Weights of a small transformer language model.
Architecture: LayerNorm before each block, learned positions, biases, untied embeddings, normalized queries and keys.
Training: a variant of Muon for these matrices, 292M tokens.
Each number is 500 + 50 x the weight over its row's rms, rounded and kept within 0 to 999. Layers, rows and columns count from 0. Numbers have three digits each. The size before them is the row's rms in percent of the matrix's.

# up: layer 6 MLP up, 768x256, rms 0.0846, rows 350-402, columns 0-127
# down: layer 6 MLP down (transposed), 768x256, rms 0.0794, rows 350-401, columns 0-127
up350 102:512452495565496476430570562468612492533503490629500554414459525543511382435557616558538416512487419526558457489567582611438518460481581468571500495440468582479462478500507551454480488519521492479511518556542456400501538505495403492560505415516563432455499510525449429550579532446478467537545538528482447543445522451567600451480434497495489467601557479446511491454548489521494492657476
down350 106:544519464612506489450511442540472496563447424525386610469529404377462465491498471568590481454513507481420486497498592534497515503499452530414466560479517601440532493505496419460520487560478452567477523439608485412452651615455447550480489418543541503437510526519526424473556468519489484523499470513525474520473555454531510474505495425443479446511440433481614466547497490455632522549536
up351 097:516466540437446555532510566523545566526473413578450574470434482435521532482425624435428455466468525528543525577455497511463466493510445419450509484484484445548510509499570558626567475494517527513544492568456562513463575430446490482534574491424492477553511495532526522486583455524485504507586405542526465475483499512438504462468445485581598539502485476559450485456602468374502496595483
down351 098:469578463460526528508532495546522397501534572549510544553442530438434514471529365505452556532517545541421518449486490523469480451447452501490505526453472515587477445510523482463499398575540445574401448443511542481546523479546512423517463496528443580471569507559487346535491553457566506597400553513497579495591486513519590526570511447539490524424482406455486541532444560472515484380505
up352 094:417485469557574464481473492476471508520510402551609472472500519567488552569489485488467649457454515450514481530594530469565467485539514476509472518472573527473536563533553537434464459545454520429503448435494601419462566562508523426481448483478494577536451538599498504524549587507537423457468400547535563501409448471457434585476501532533463485521576493443480490477520497528525409500501
down352 103:477541483423463529560579520543600462466499428438448436413554407447502600550556557478469395569516524527541503503521479494472508459510514501507526524553484518441487418466521544461475429422427525615506579469529543528439495462484499503434466479391502478453536511545435515421553499537532501463509449433464491478534583505481498534499508492453514448420543601553461555538455467441523432495502
up353 103:355451577551486423411502474420434451496554507451508549539437471373509508450564584517461486492531427498506502450505493564549457472501517368491451515531515561539578482415396487431511523533580456509507536598483521440556475512481566550584486523436520465523477504517565529512559458407478491571528459448532437544481475494467448509470473535487549514468487495462566535433478480425565552464498
down353 103:500480562468505518537553529506487503473498481508526520415591462485524549432403507531566524440506389449484506476518506471465534461534541529512518457524425607467451457404504460499500446465466625516435446557532470420441348479513402466502464503500627495522458482479430531497509523539581528513543490463491563537509494526533427444547504478443466465639488398556504494483546443398519589569535
up354 119:536507486582462443581519515530550524471537462514533447477457526395405532506547465467554420518495493534455507554449540473526568456482463549396572524436580536539521464434467525490453510442457446534495533563472563482453438575461491561503499530426550474463514387420538460456452506600531449454497543488465503530566438502415478354521404483496563506395516542557516372523489525519484570554496
down354 112:468630453532596420546464504458518485459583518428497429406586525514420566535516442539444426550507465554495558503401563528546381525525562564480481490573487439461471470558504524597472510504499448524476491583520582525518490449484487478480513471492501493366503344430548522547453454599443513609521460445497597508618468533567501511535477502533534446433582435494525417504480519521397524529550
up355 105:519563496465486525401500542482487531526606510517519503588526343495535529510475441480504522500542530603543524503538490473497594592393532512534530504508481430501485547420461562474434486481402505562451435550464496491494501556424526397521549561539546523502529532570422566491522483577501562426569515526492599478516430482526567497462475497533493541596507485478461381486535536473530391475450
down355 109:468617510442561417520540530450480574498539499588557495592554423412465519560388403554548481446523553534548539549411459555517481605483458507471564613445532505485475545487513494560441535463603496450557462568485488438487515548462524474521520508432495471482518440590520484517513551490430549458511544530442476447477481535473505568469455446561534454577448581526487423453483526532489482558507
up356 108:538604504462373434489438575501529456485482388461581489457485467601490471496456485526535539542418555439496431589510490429492487510453471468522577555493475607534514562523448553516515516489505462473521509501418475524378477567390493380554573505556581488590463434407531483535414507479536482528467524450479470492457410543493613511545466530490460536552513519512558488491433447470554496506480
down356 110:592407552509515506538513469470528493508452484495401444460461488513456440461516508595449521519432488426503480498511477418467578451511484499542513564393465489420511508380564549459571535479482572445466437480462522539421417550523565475490539528526508553476451426472462382515543422523493471541493528399524452504523520486537500478545498558506438452586480541440460458514588554476488486551466
up357 102:500523507409459589450436437463500462442532567495546491552572551511507530561460573470464562538422529489541533450537429535540518446525497456490436579517471513523426525582578542488573567514491464474477508566596511477505525488575571405538511394533410491537454477547492508423598490450472613501454447526476470532514510457595451571561493449529452588569537482474406592434573569494461523485543
down357 098:543504533548515560484454486520491543590500555471539472620515490493505452525529537466490317528512533484496502499494482482523499505514526453504453588488405464454429538499502517528493498519563545419493442498498520486389477520532486476482563506584532438606496528505489498567525518479559444498497491396513455556623504579445488483396528535477457526450500426455559411439541518529504544522439
up358 099:497443606459599405497469534568559433460491510475460388561464512545605460485502512454458479416522516494507458407533488508568419488544591487461465487541457463468549566522504443562537489469475510442510547458398468426468444512565466400438442513479418446553507478478517503446507508459521439514510510474496544542461486515543496504559442581620525554438521508522504504503413512542566458503526
down358 100:594541421461487497422486473495490437435543476479494488517486498466502482460451513612503508533454483529484579546525448506426528550507497498468481529526570471454456597423404598587508440496418479469567517445542461604606396566563541542535482547427499535532552424492476498448469422443556545522465509539406526495436404532535578469517500444476531502455528551520505495479478439527499559451559
up359 113:465475455505484472550454568527491497526468474495470506581370536550511623495455487561505480511535497530496350572558604528461409449479583553465528572428506487441498565515413502471547501562541528450501509416524495495553434498487465494525497485493526512508571449506514505552528566496530490586396401407430478452494541443481533549522512467491500521472541520489544459486457480538466546501462
down359 115:546434490532507593496420415622485513484474493474509490567533408479532484575492494554531504433506488429494499489493451406516499527508570469502409533503617488475421483523486520492496445446450488418533513436510517580484415473531433533505565487544538497377519509539554516503501521499526564533558490480433504529536439460516534519420469486460501503450487442455484435507459491475484570566473
up360 103:416496390520496609482516439530546517411474473469406507527500469465494582501561453581486470430509538477491445464527496534486559452526491567437499543490477492283474535499505478565436502494492596486549522533575507435505472519446413555439489468540497485394506469474477598465443528409523471403444551476534468493546545418459574409481437468563493504538509514570498461525465512487496561532569
down360 101:442502513551433485497537500539519506519531534562527520548538496448571410467485558506439545464408537425556508442491551488523523468484532446554476469438521485457446556520624493479487495542573599442487524513514546450433494533453540512481484416552539458542476518589507458444527486513393505490501548500486583466493448430451557500517450503414453514525579565471531412555521577412522530468441
up361 096:517473448531598492533505594569486509523509555491516543537474527514538452468456489538517496553423433485471503486494552542527412413429494614521490449510582566442475515502511520467548431492575434474493478453516444535567454516382497511569439492446465428462454476563541462482555518397493439473456493553546472499516369542509525408559527486447510515522573561481488413551525465476554512390610
down361 094:545495464475547542448526433512566622512577483558543497506482480422527482484584571463473545486489449499483509505545505498489501432518427418485419458527516494505494490455498506548474515555590440463523471468544516411589449486518426516447554490478538498465478389504422464573502416435525497431455469483565552525539514548389562537457604593476400400563483554445589478557514510530505540510478
up362 085:482455496610514499492480492517534559524568443485484474519425540495506530488438500515468494563511507416436493432546543543580501479450567590484517472501507499451462518425524531520446497569466479575586519486513499524530505481478439506490499536474494504468494551496601512532546466556438449495544522495456478443359456501459516554621542458450621460558539511468506483469556461502590411525519
down362 095:548478535542605472569542527416524524468458472553440473521539466524560480521523487505458466512588513474487457478493492592470475513482415486517531519501499485481451463526560465555423453503498532322543449527537475493442567547484516475607506433459441559547405488464487523483538461438528545386495484434489494494429537515470578491537425483523476554484424546424551493452557467410461559474459
up363 092:518470436553422607505551445564552544469464492511443540477444508555496476439379483472531554454464426505486499469554622466534490554501544475496489478444507468504423482578526559517485427427494465499524467511571557601533532466437547527527459510447589462459392466577486421505551556630521511464462484483476449515448456523533561484547556535455457382545511440446524393590558491446503559482566
down363 094:519461474502476503529574474380390489516454399590554552474571541363583492474552451489480451586540545467523447453500465473524531525577420492509520575506516529436477523533494444495508398453592491453479490441497482556533527393476473563535518482503486493500539337566479492478437450493537494483412525500458501485555464565521460599521559413521558588517483505491506560578478472520572456576491
up364 110:465411481534341406502487548438542462536600464494497482484502515572571488542471502433426541518479432505516537486561599512593435597494571453554460581511560518548579526472557492502478487533556566549461558443570542458591485522434468452492486623449550435498480556444477473445465537477548549441560515539540511600540544473454535406556448471550444468441575456485485444378466579527484433522521
down364 107:555501413473542466452542489477492498508480485596452526430456504513487511418531473459485487516518494485429547572553573512525500549471437524555490505536569529479526450479549556408479493435493555619553591497534491476467404464420504465537496462470497401502540622458466535429504486463529518380498554461414540466485572585474516461414440475476525440502420492569536427578427588485456516562518
up365 100:569551531487502488414565474571511392494536449537552519537450432532544618521538467515500568478543499484495544476535493494514501449530451509421479527499491536546454588457450416533464473489542433564437457407491447560584466533574475537520530487477503488418487475617428400471506598463453561417488555516441476492460455476423528543532523529527463501530453483509550478436483526555504476376609
down365 099:553561483513445498457528578497609529539489458518520577553369605426472546515512601423508494546570476491602554590488410536530456514589498441479487442540482541526498494531401594501488490465501447601456397484512472438516511484485432499578507450542513532449502498531413492516542454420444570433503642473485430611470492487508499522537483506432526400504522499451470496427590558458566485501497
up366 100:531441479493488551450434462593504589496458488506515516509465540417440575449553456500578520519498532522494492463538529521505551480506460504545403469577551451458421582475604464517558515391416500539583485514550552461492427549488449509524487515521480457450527467466460466538476468502458482438644461473560498474498577420452502418532442515483510498425560483504510513574520444506427461619554
down366 101:516433495486548468535437499411476475576531517525479434401483530513391475465473445472564527467449532458488532430477460489497500420451543548435548447514575517536537527447527544521502489547548579540464445494556525510469493476589571510453467471544529538482475513574500538462535619621444582425481418546545554487496532484513436511510534418516472434521453581495461493451471486563509564463470
up367 095:531572581478472541487568457566411520418557433530499489596535536434537415455506474511505464466477468492511484489481467497347408473514486483479607457533464571489477489537524450501530518505505458499486478503488453529555561511520549481358496523424511454466513429526536510487510464547453455555501566555519507434453540615498469496520520419567424592414546580603486569501561462495567657467510
down367 091:527515495526522455505463518539493518433434495588503601550597473523495471547472481433549458484516476540564505541580589448555522425555528467534533532456512496470505608597501415369474540542589470473486523441565420463451334489483565554439478525505490491500536604538512422383515554547474454428478487580412439486470358493466452491436539523570539538595468509478589469466475491512492536466479
up368 092:518564482575515588437564452482419543461478498426469547580548552486559498589548554541522458459392545425426463522398519446514497568475420467525580458472427509583538508444436502436515457524529419536433465593517454584565477468446489456591505465439477490460519474514499521469528514472483528553508483423427446551494542515502373560553506513468492551533523569473515477509592588489573525496518
down368 103:421411482461526550480507529462466459527452541553560542510477571505538521519451571468537400556455519596513534518451477511595492431506419501531492626422536460458493496527491500522563634484529492479461534504444569517476445473488532493553476481545422535482479488459544496521416419566482401425498476497517487520480570465518497530439566375472462504436492569527474518537459571597475392546622
up369 104:446579481479408541402544592564434542420444648457423486518473526460479578509517551499534569547532499468444505579617475494491460583507441542493535525494601433425556442421467516484561484515576490451422467567577563475461486577430569422483523502478481519591462516475549432537439433477493442491398470411534473526598542489514482573459458525575512397489578475479519516407439594503496486494464
down369 092:520503661588398529546476503579538499496483509444475577595483449383600520526489519488461509556493545447535485481555435497613559578486463529514604567473548402497555514500447526485470529489533546490518510570513458510569429454515463558490538518492513488410523499481467526522562549485514454532510507403511453505478593544522531538491382514421443511607442582512470461513545495566488531515563
up370 091:432500582527529546541534571432559500422455442573554502501424442449489495465586561635490553463543468526569527455528492565540441534432453558445427440530555581528498474493540523530463504473461441561406534578543455498567395495531482543523435533412507535479486480478560452519535580498454562572490559614497479525486516499463449456455636518513478430495509491464455511442511489554526600473477
down370 098:570464518541504510547617506567440498534612503502466529493392446541471432503473431414468520496475520427516507523538462565482446500463431410521517552467527469589491493508496518490420413565538442512481501497545465421418487602522490437389463422446371472419579524549540508531497498478558488497525545548539522571440499523599558536462550496547444397356469450491514503467576461444482570519573
up371 105:566465498564467522428559459462546483479479510446560471430514576555542434491537530558541460472520442480566492568467486558555462449488442546445537507524536480592548464487528447475546473576542448570532491571496529475497516436400578485488483555526509450501405555467462434544487444425507486479502490504444546519403524412495419435432561454443509442462462507403508515487458540505522504607540
down371 110:533527624512535532514542468468536498565460477474546541541405438429539435634420658527518521448435458447523558409481445581504509565472502471486480541459424450527439459475501480483479506540588570512558545464521477471468418600552490463499472489456519540467481524464619509421432453580499468594490484456457498490394487402519437450455596509491500512590465484505417506533421487453491519482453
up372 100:511528413441492514539527523553540503499518525408437523455477461507536450440505496458451540573559543464603476687496489535535470426527459476529468505476519507599526506550455448524489545556561550449524484523501507489528486484490493441492460373551502523568483516485464544553504446418477543520533501494533550442442544523456519466472554461479478557553443534554427488461526505509488550438438
down372 097:542520540499605546445494539498463561513492567496520500435465498474488436440491507434454503481603568569458580534401529527405472470425515482500574457529441525530591394534397479557502474531502382471392547574510499483514500493478422503464488506485411498496480516455483500503509520566514458459569560538528533417546533438608522533517470469492453490483468564411440510528545548611550518488460
up373 113:465565472456493561527472522501532538511474412440438532444461545464514485488552461509527541557557454455464508559581517544564470545535433577480461568528472487450470476573468470455457602416590446427436486523552461540480561504442559522527443610500379439465594497527498443490509540603462480593512589482394489546473491558531466463565424409488441561500528520536489444436498573453500570502539
down373 106:435494416484564514476554460530527477638431463599574457421517524438539400497567514475488478474490543456527568556508432528537541409524426523505472473536461509572491440505467421514575488519484523502407507443557434511498401541496464491546539520562436425527491479468551433507492508584461450534476628531490536489540468560386482442497549512467522548578540536532479542542586457513518520471480
up374 090:544502500522466552448496584552484398489466513482571532542469522446521589489499510552562489550484463509562515475555525485497482548471388502533526380520487556574555513561493441479503573489528497440392506429486507550552474517421637464491449534607522448518574469503564450598562560581579586466458489487532466423451462516595523463473572483419513567630476538527442471512477509516474457490519
down374 090:532554554523381515516499535588563437504420560522538456430386486466527509522418543484416525438511487493556507433498536517536427570538389527554532407526543475491553514559541510536423489438480534503507520455512563577485569495466561495504565520510529553515499536452508440511506551481560556591496478499494456530463466494631548409469575513476530458551459494453578560539577451455504528405587
up375 096:534405530560431470529416496475480519486545533437435590496472513553519491458568416526572527498513477483506406584457552485478444503432433454427534538522487498548544362601534532516569465582532477597511631590440517500485399374411540522505493583498497490541533406471606461649495518458523461523549468476460490490464463547485466452498590463455436515537563481519526443452522463468533492474514
down375 099:463416418504489541496486513511485573509557620509547472582515482549476513547500495505485570518504480527473512530398527451488537496469470634539574466504554570472489552488422524518534538430469545472456515524487467519493392583517542507565518483517499500530540539427428444481517526513616505430493378447488530490445524491378466513557513432599434513550532573528449498515490513531506488498491
up376 116:521481543575496435383454574485510651546475495500404481475441551437550489466427455461487570586483495443489548497460454524547576589480485449563545540450451572550547560516559487448449565490476530520474509536553498514565431469491478492499535461514551413516419541498553540452525454506416490388650419496497451372503437512460478506567519415500488526456524434549469540479542489446423494436541
down376 105:505554463556456502373452472556539546479548465550431544459451509500559574472508448489549444421497442520546604517493452483509505458459575462530622481478532513506361483539500455454429520381392472518444568493549489507442515509483404486444509524473504557499450506473620499535588456536421569451533500528569378516554512502399524562552475491509524406718593500466510463428488493520432541542489
up377 102:562504558526477407567586449520438459406505424512518481410446432497478493424521494602510562535489472434541430575618511536487518482410507500470500520426452427422554522504560495486560472579394524494534535554520541562463516521538461528453563564544542418543600557505521477472495438504485512499439402489576449439539562521446487560574407462528525519489582420441584604465474403432443431497484
down377 097:453544535474577517504593473460592512504464378503534451458578534506494451501484454462508486502416466555524519518550475464542571473473488443486551442513579504531519503406594478473518544513407470474494503517489551532485575527555454454494440529519500553440529581520474483516460429420510434446478508551526446536572595532434508527486499450466368518461508461520520461452513514550545514601474
up378 096:564590517465558449511575469422518501481488553502516497514536368487470507495498516492414497519457468464471552520504525484520608553554521610581459507545464464429582460529536485446537533498472416472460497564513554387497465618513451425493371545555540545473593517520464598490556496505476470500519532518458476525492459422599537418577485549573607434606529407548523560498618496438494483541455
down378 097:487487474409425508532506440396442555578542519524562493451534469440508475456470486523559515540493474544475495488519534470510582454404561587522581503453517552537497564404527488530560571364442505586512531457457436508566345549585520530566547537474450478460485478458553552497456516440446529406437526571533373520499629560549571493445475397513436486525504525458468514459561521531573513541590
up379 094:529462365483449445488468517405508543452465515473562540503479495511387548568433436505453493491503467473444525494501494525471509485416474544428514502537536528470528511483586507400495536471430455554601528391490552520547534474486485564485513449418503478520492555495461446511580544491516549572547576471546523576517545509562445490518461547425466406581471427414477485469571539477467491530411
down379 096:525482477390441472525486582541519444497513465422477517541433490523376531475499464527486457504640378437500480492620475482454450413445495556459569463499501433432539540458510510423472580402389432504510569427564448459556544506378553556455503430535506477573445502471511469429474521445493518410519427516477487566539584458599513530488453479484476461480486548457483539496550498431553593525506
up380 113:516486519493516499455412583553477547550462580604486602425596551475443473559398499525494587450551545559491461482456456492450388533538447460600472559497578480394455512513530429433463508517530423525558537444505424439594520454592488470516501468438505548489500567473572463431465629491457520475524476466487553520511475576525506537484557469529533434568500534570517495501487419553454414495365
down380 115:475502521508507526483533459490533453462553544470529426503446523477490544445500493466479512477469399445465573424502574524483570552504594531385544478566467430515554457435517531518512573453518596467517539561517553528506509446398546512506587453510493468473560422571497523487504407453540387526489417531466547487596518463489547494443408542569388462604480502450455436464417532413573551482434
up381 090:448440494447482573481510531463500496441486502531439412526562583505452425602510521469565360530555506478501548530523518488468426465464572537492500511570436484560512460526486442498573507492475543453447433506529506493507479470540525510553486465574501492495572422430432443547547521500403456465509402538494507498437495524558572513613534497524513606539534460536493518465484572453457535499433
down381 093:438529480508513505500470486493446527484539547568468519468485495477477504523594578490582470482520491440470548511535521413481483380390430480566459528536466495519492487490481428396600526508459507444515421484471429460437491373573523468570496598601479536518443496532444388486506413521523455496568514486531486496541513567531488450448516499516514554456447484500487542450462488482540464418483
up382 096:514492477514565555507627499488390501472553544562453466478521517482500504382509500498506527514501431529445557435441502434444546411471519533508483527585562397559428444518536421568471514652382476473532508423385487542419505518462481557507433460472563524551536439537517533447454525480427523453412510502477538486490561427499507511609569538522436521540588449544457553569441545485417451519390
down382 098:520391507412449535528511488523432495540531478496485410489471514457537447474417523461451635453470527531454423492527484467550508430473466454514524483471553528508427513463598424523480510455515596432522501494493376577520428451574447479528589470552473430544498467599515551377495507580502443551483427578553544443469575465533415419455613494486503616581469471520583560475477511573498457483439
up383 086:477508443477535531538386482493483554556602599639485451532458461433570463541419436524540478525537476501466463437562465553478421478517454522479550473476455488533577435461418629469465422520506512473515517524489484539535435506544504500432424476537476427539497430455472519525496467473486502428475392515454515499492521500518512597559530448541572535468497503491517526481500498516524431528504
down383 089:535500486459414439481506522513482494524502509493506486559479438443369416509450501572529514534418491446524422473441497421521555558430442483418427536500505473492574552489534518406449534467444613505504448511502561557444371539453536506511558496477549466563430561406504540451477462573504520515508539486511537547450560562575462548509571510524543479452649510501489515497499562496503553394543
up384 099:538484500508553412554508460464626423458523550456495614601402503441446575512531507623547537548509432587434425455478464535474458494429515522469516485473567482518495451432528498551453527512415475440520470532430476494517452531436417490509513619541566475437541570537548479548538403545523497612524511477449489378489438486447542536466502465502502590536514534456558496484469377527456497516460
down384 096:437553512579413352469460426518507510507608621407410532571536502531514483507553513497515462539503523454559490492489485481526531570459585503459508463515475503521469548569579553504445423527553438553473539526443494502494576554445467501487505575515551400472508432554531496475522465490539461455608450301431536466556493498534492383461537530556498524514529396550467479480535511529467488582509
up385 105:484461528476527441466404513461516507521508470593478627556584473524471459509500521452560411520517356459472450568490567480396543468475563420522573593449518575480525544502472411541539436571506450529558508509489585493411478492486442544460534556538396552476515472547441450585552541467573451529562508535484517632416513540556509510447584456514606502538505462562541529565435439469523565438514
down385 101:471585529503476502422528507508539550504472523517536534486463453463448443490579528506394403571510474492560519416470482499515515514575483459477584617613450599511526487509467522421557458519425421600502491620475501509484673518575452477501488494435502557445484514548448497438453505491581472500456500504465540487515552553523473479485470478471564540568428473502593549536536520442511461579480
up386 094:455536481484529541567484493641474469469454461469539534544369389521457587528604518435497448494425492410472537499553489505545493456466540505420509516491570522542484473448488605473482529575400442406533542463606482641578524489502538502540511537529528466402567499471538467526450514479528545474426520444457357543472508496496557463572473526481428532516575502535432466537471449602502520485533
down386 100:559479499518519442502494626370578445471481510553505541530403497542468509445533418405336448539486494545514458549545564551533480392519527438435436540561436531446443418487416571511575489490414527497490462462447472480487590545415616509511450606480536554485492469480452497485501542509511521480523534527491617567452448485526378505586526459456478478441442518437558605538542518563523475491553
up387 102:510537515529460520446485620490499500508541483426509544459509458431599562434461437461477504560492616557437469551450433585557584382473596477543512520412545538485535465450465503546569500512580466479442531503535523394607525575498531421530640551474472434550580540525497526458462519561467575553492502574536511531473505490536487418555536485607557549403539431490494562500605448513468456548535
down387 102:527569542477503429565528460492432574426482483582439540541488467379474542555435504462536422510522558472564539492513510445547593566442429556580476508545446483507585496522452455483450478502491574495524464529514544500475538433477467556486576470491497570462459464547465527506618400381468442556461555402539541468527461509546489446435529503512438557422483532524558515565384535505576499530490
up388 086:455500481472535492528497507443469491414461496495412504449486469478619547440535457504473435502470565546464523488500505557537603552461544596587430474508523576468532446392542543498533453496378504425544446452481399516512450541624406576519401432458572464510551575570587525474479447502512518552530511534489506574569493519561501432580497430425503549406540519476474524456539528589502510542506
down388 092:513408514480397501526600497466513555485518479457409503541469522469383515578522547583517449563433493461520405466460491436532485453426413500373463430512512516451565486539521615515543514510435592529557423524521502467464411548551513495495481510436567567547493518519503543495482528525459543425636503527468491390464477551570500492557581595502447514573598529508511452523541539505495509551466
up389 090:516514532510410466496576446449503484526484552495525446502557477498509498509541606473377442508540568591463460524509508542474469461417508457527583463508482439523478452444512452485563522582463518501500510469516508508485430380487581553486497510548566508492467453538483472582442449441609598357565506531521558515448454482462542462524457466535478431422519545468497610487558494532556533559534
down389 094:495501548454614502529533510415487498515548574535434500517491567516538574501452525532493434471472503509513513403494488469450471509456454536398451506525427476521402477534540584462444561532398500530452472486437433470504406498493419557493462483527546599502500482519613633472498461501473589522431605467519500578606579488545439542498631484519572537519533457566549408479463412547481542524506
up390 103:577580602476485480457580499541520553482545490489467456593527566437527546495380537481535492468452510534537444557439503485441515473572455536468472501459433528487546459538446523502438435487576519491526482506425497568521513484424548481484508492531488484446555503384525580427502514483490318434496527484467598432444518446458498380527443454459508597484560619493484455512578503471537537497451
down390 101:532489540478455537537564543458475607440494507474530558487507575521534444517556533584592485389483517445430453468445486496492532350506575478490471531468494431512573415537470439528546562438535492477380478597547581476525431455448603440530452471454489480549570547499415566488522459513527522412503542602577426500485560512532512465496478539467560563508550495521511448515582483509504464441522
up391 101:459436513489547554441426522595489451445452494414546475592558385434522464531564573460539509487516512420517492418594432435488500549553539421477600444525587482501597603567450464463457544592433468519520504474545551490573452467635508442544532474392591427585467549509455545470545499481520439552527492510472375550482540474476486551487472533506452611464458449416398536575546502537539489485476
down391 105:450522462540505466515619466399496466459538524537577494532465466465472428598586531471494555532517466494449486510519576474531534402527472508511560548516450466440566486540443481567416557563425524538521483497463531515477595577578523476469534482506571450506368471436491543466510465464544468547473545544453531462504498541435556502471423494519417486377544485556418524624437509644503417541521
up392 090:439520468547505535467379440426520552449495581590510548546563541551512537522456440477494611508457570380499542454494454531521455491475572616429538472439469516526481491470550551507553475464397512460508411436585505577516455496457461512454519512476512509499528494464510494497529452606473423459467526519555544550484643469591540494436452507563551426530470568524386512426543399482539584387474
down392 097:534560441518543507472419466554434501585453499489494516505452570502567584529510514469531616478511440493517565535543521527537444579517517525476417445405511570498492499510496442358436491477497495482451491430480394460550593415465486503560510543560414468558642450485566466527520477462506430529506457466541601580515446485510602492580507486554426440500482525381472517463494440525533535532496
up393 105:517500476539413536454461534495541505434543508468500494497534424424504502443518490509482518478504593508606553532526544463492487482553457557404400552501443426479503566526486468445545493521537552458443493485461493556464591535435420453403523501418571566455525462508540509435493456462566524508592495466480429600582509538477546533547423437535536463440505554517476526585461425502404514539477
down393 102:556455513431544517490543540458479532502488513579479528532447412489453500490507481432489524521519507561500555514463416465527607449510549535485472435442437529426526527539536409525556564472577509525604517436481463442495525487652585453566546514509529511512532530509491403461580501599415678406494459479475463547403492500436519500478518458547533466471465520494551585487470566552420523610439
up394 087:494470455532486485427542481439587492456506579505415523448595533446549527456509470450413498576505471413485545472575477579440441593477480525613592509437406556412528519496482559481570515487461444516616504556485523545527560487485423484496456464487439459538541489461477535510487560549415506494576506477492427613528557507525560494507491390512554462466533473521494587363530440398573433485489
down394 091:517564484476594568495584548478515599470487506493470510477599531505560464532567466444518520523554443464532468554575479458460519552555480484638461497515453466565497541443505473477483458507577404477462529430468485544601510492507434569468387489481558611466536429479503537454529552490532461477478509563445475513459444441519482476491396507543556507411423545472509505502561511547563469435463
up395 100:529557478471562597535435471425535522472525495432552469382562437556511489482513544554538518492480429548445481578508452587592544477502538524487457535560463512497447501468561485527563537531475423426507499389482488510545477536460461526588495512392499564513477493671553428436403429380456534361600442569599543504510538508551467433496539475557444455521566543479373478524575503537496485436497
down395 102:458379565458551495565519567511556522581487456540586396476481609564440421479525464510515497500435433557541512485487440509459440460532491466553631458532500439507498496443549494509451562509478517572536457525474562558572474484484543615465538491547478512513480588629480514432424398616511546406492484536545477527604588499450431574469463550428475413436452455443527523452441467433494470480628
up396 103:483428456504458410440644538483523474490488527531482527477525439538596505475537520546542477518545472528469544509543525522369503427601478565510559450559448484585506487437486487479524472462564464543510612436456457550489489527471532388484502526478480498538482485525551511502522532472451533611468535550585502481542473518423466521482507584484562435375448568520529549488588453463523436436475
down396 105:494516495481483458574535550522460400525485585504533476519536530482520550485478505449467531592539490553529556475518448592398528402538457429536438535442436549577561488525494411546478475457575562460483462487504563615495467541499523520465459579481486445488462452574438515565481484405508434484517442431481415474459500463510544539398441464515509477592620564557485575544432593495508446510500
up397 109:433469442436536531501444522436439459436551584496551576464478483491487515486603387579418515525482483490516433494576438598530469491489566475420482552499614638544453519510465580492509473425504405485418529540544562454638497499535498431557494463492575459468444502504445583563445498600556521628526510470502441481517547478546479412588486432465560521485472516544448467471440542527620460518593
down397 100:461546447525458450458557446424463462478492501509458503505535554411517558515498470563484511541498521498520555523495536404441553349588482516449445501415538510542581588474544588449450536545452459462559534596557496522542449476543529489572506536421455430487565533488539579575507528534512518396475511597508415493539545495467444440623462550440481490510543552555488515466554526552530508497574
up398 095:588518510464532517473545512495521431516473481581413523478434562554484497504345512527513544473440480400507523485476550540468580559535560377489448520415417507525545470566584451505584567503421480450447372507572562435446516562535563453515530490560478437494513418465549497489529431543532470518521380518413463540552573498443457511504469384509507545479589441503421501535457526509455450582544
down398 102:532520543542385466415539448546536539520556516570482489424464546494498510530438428571556532530487448466468478453475442409456584540404500403528510523556553491489534570489448519459451506482493336454420597656579628435529408510477527501552495478483471489498509528577441474517469451474475522472604472443443511545422534523499455474577437394466513477487469517523461495499423527538524543474551
up399 099:454501508446632555491563612515507495519458546466515598521512640470448507489573535497524553444531450494446487380513520435467443514507535603503602524523477551451512466583517465511511518439472479480570532498477470513543504553592431529541526482539502511447547516533484535528582486505446494462454534525460426595471516497421500494515490588473586436473454358553491488594489547426416516541490
down399 094:437487484421476478445485478561480492537486556558534554594536497474499477439573543545519577615546538452458603495571514448453471413479567572556505535493471492494451489553572485577545570398509563521478499604505494430432404493597539521501435490478524514427413540480516602528418467440502449431474495498501471547489559446554489529512527488438443497491506479450445422543516429525476613578564
up400 094:514465533543472491471457644390558459529510608517581449467406487563499407456529527507420556567518486517448520488563468448487577563491580494467515495496583436503476467607501513496464510504487504486473457561477513435493426602499582445576401503501585490425603450465483550513531535639477554571431480528478429559484534474474569520556492458542474425435463473400436465428493411473580574524645
down400 092:505535498572439516489492495539478501523512467457496602431580516549563514642446493480499421470509502439500493509474494484467445488482399460533544447522428492604490523457472501554460490548499453464425543602523553455623589526538610499559439536435500406507529452529500601569532416399424477375562472448487490438552465479540465497468417602447502494492539491564502525486604543489445543544522
up401 097:559527419480506494516502499602550410450481486488521452474528515478513485433489488503440527579462544527518428493447588455536496480523462491539488481446480544514470515508506426531443573496524473534482500489494559413423474597374539473515558494621546559488563446477587546494550602479558409490543563465502430564446549554593495410518447455439450482570556492490524568456422460578546437421477
down401 095:468543409505529518486489493510604480487497551601474411531556492511459478446459563481539493503482566517550515551512490550498490481389523534533536429537487505428502504510513441559434510548419466518408492566488551488485529489507448523421525480522518448517446554606492507493448417575561529489474472551547493647539602525420531516473485521547548497618606527496476542521474462609521492493439
up402 107:496550524572387496488472557614453494509410399506415508430591528539495576404557505450500511513544534562445444492485539472429433523494570539542524487468470554570428480401513546476450503473519515504529413585484545469549495463526507537527458524376449443506521407584552501536552493482523518442509489580496490637415479516553534440559446485576555527469550464510478403467527527560496552531420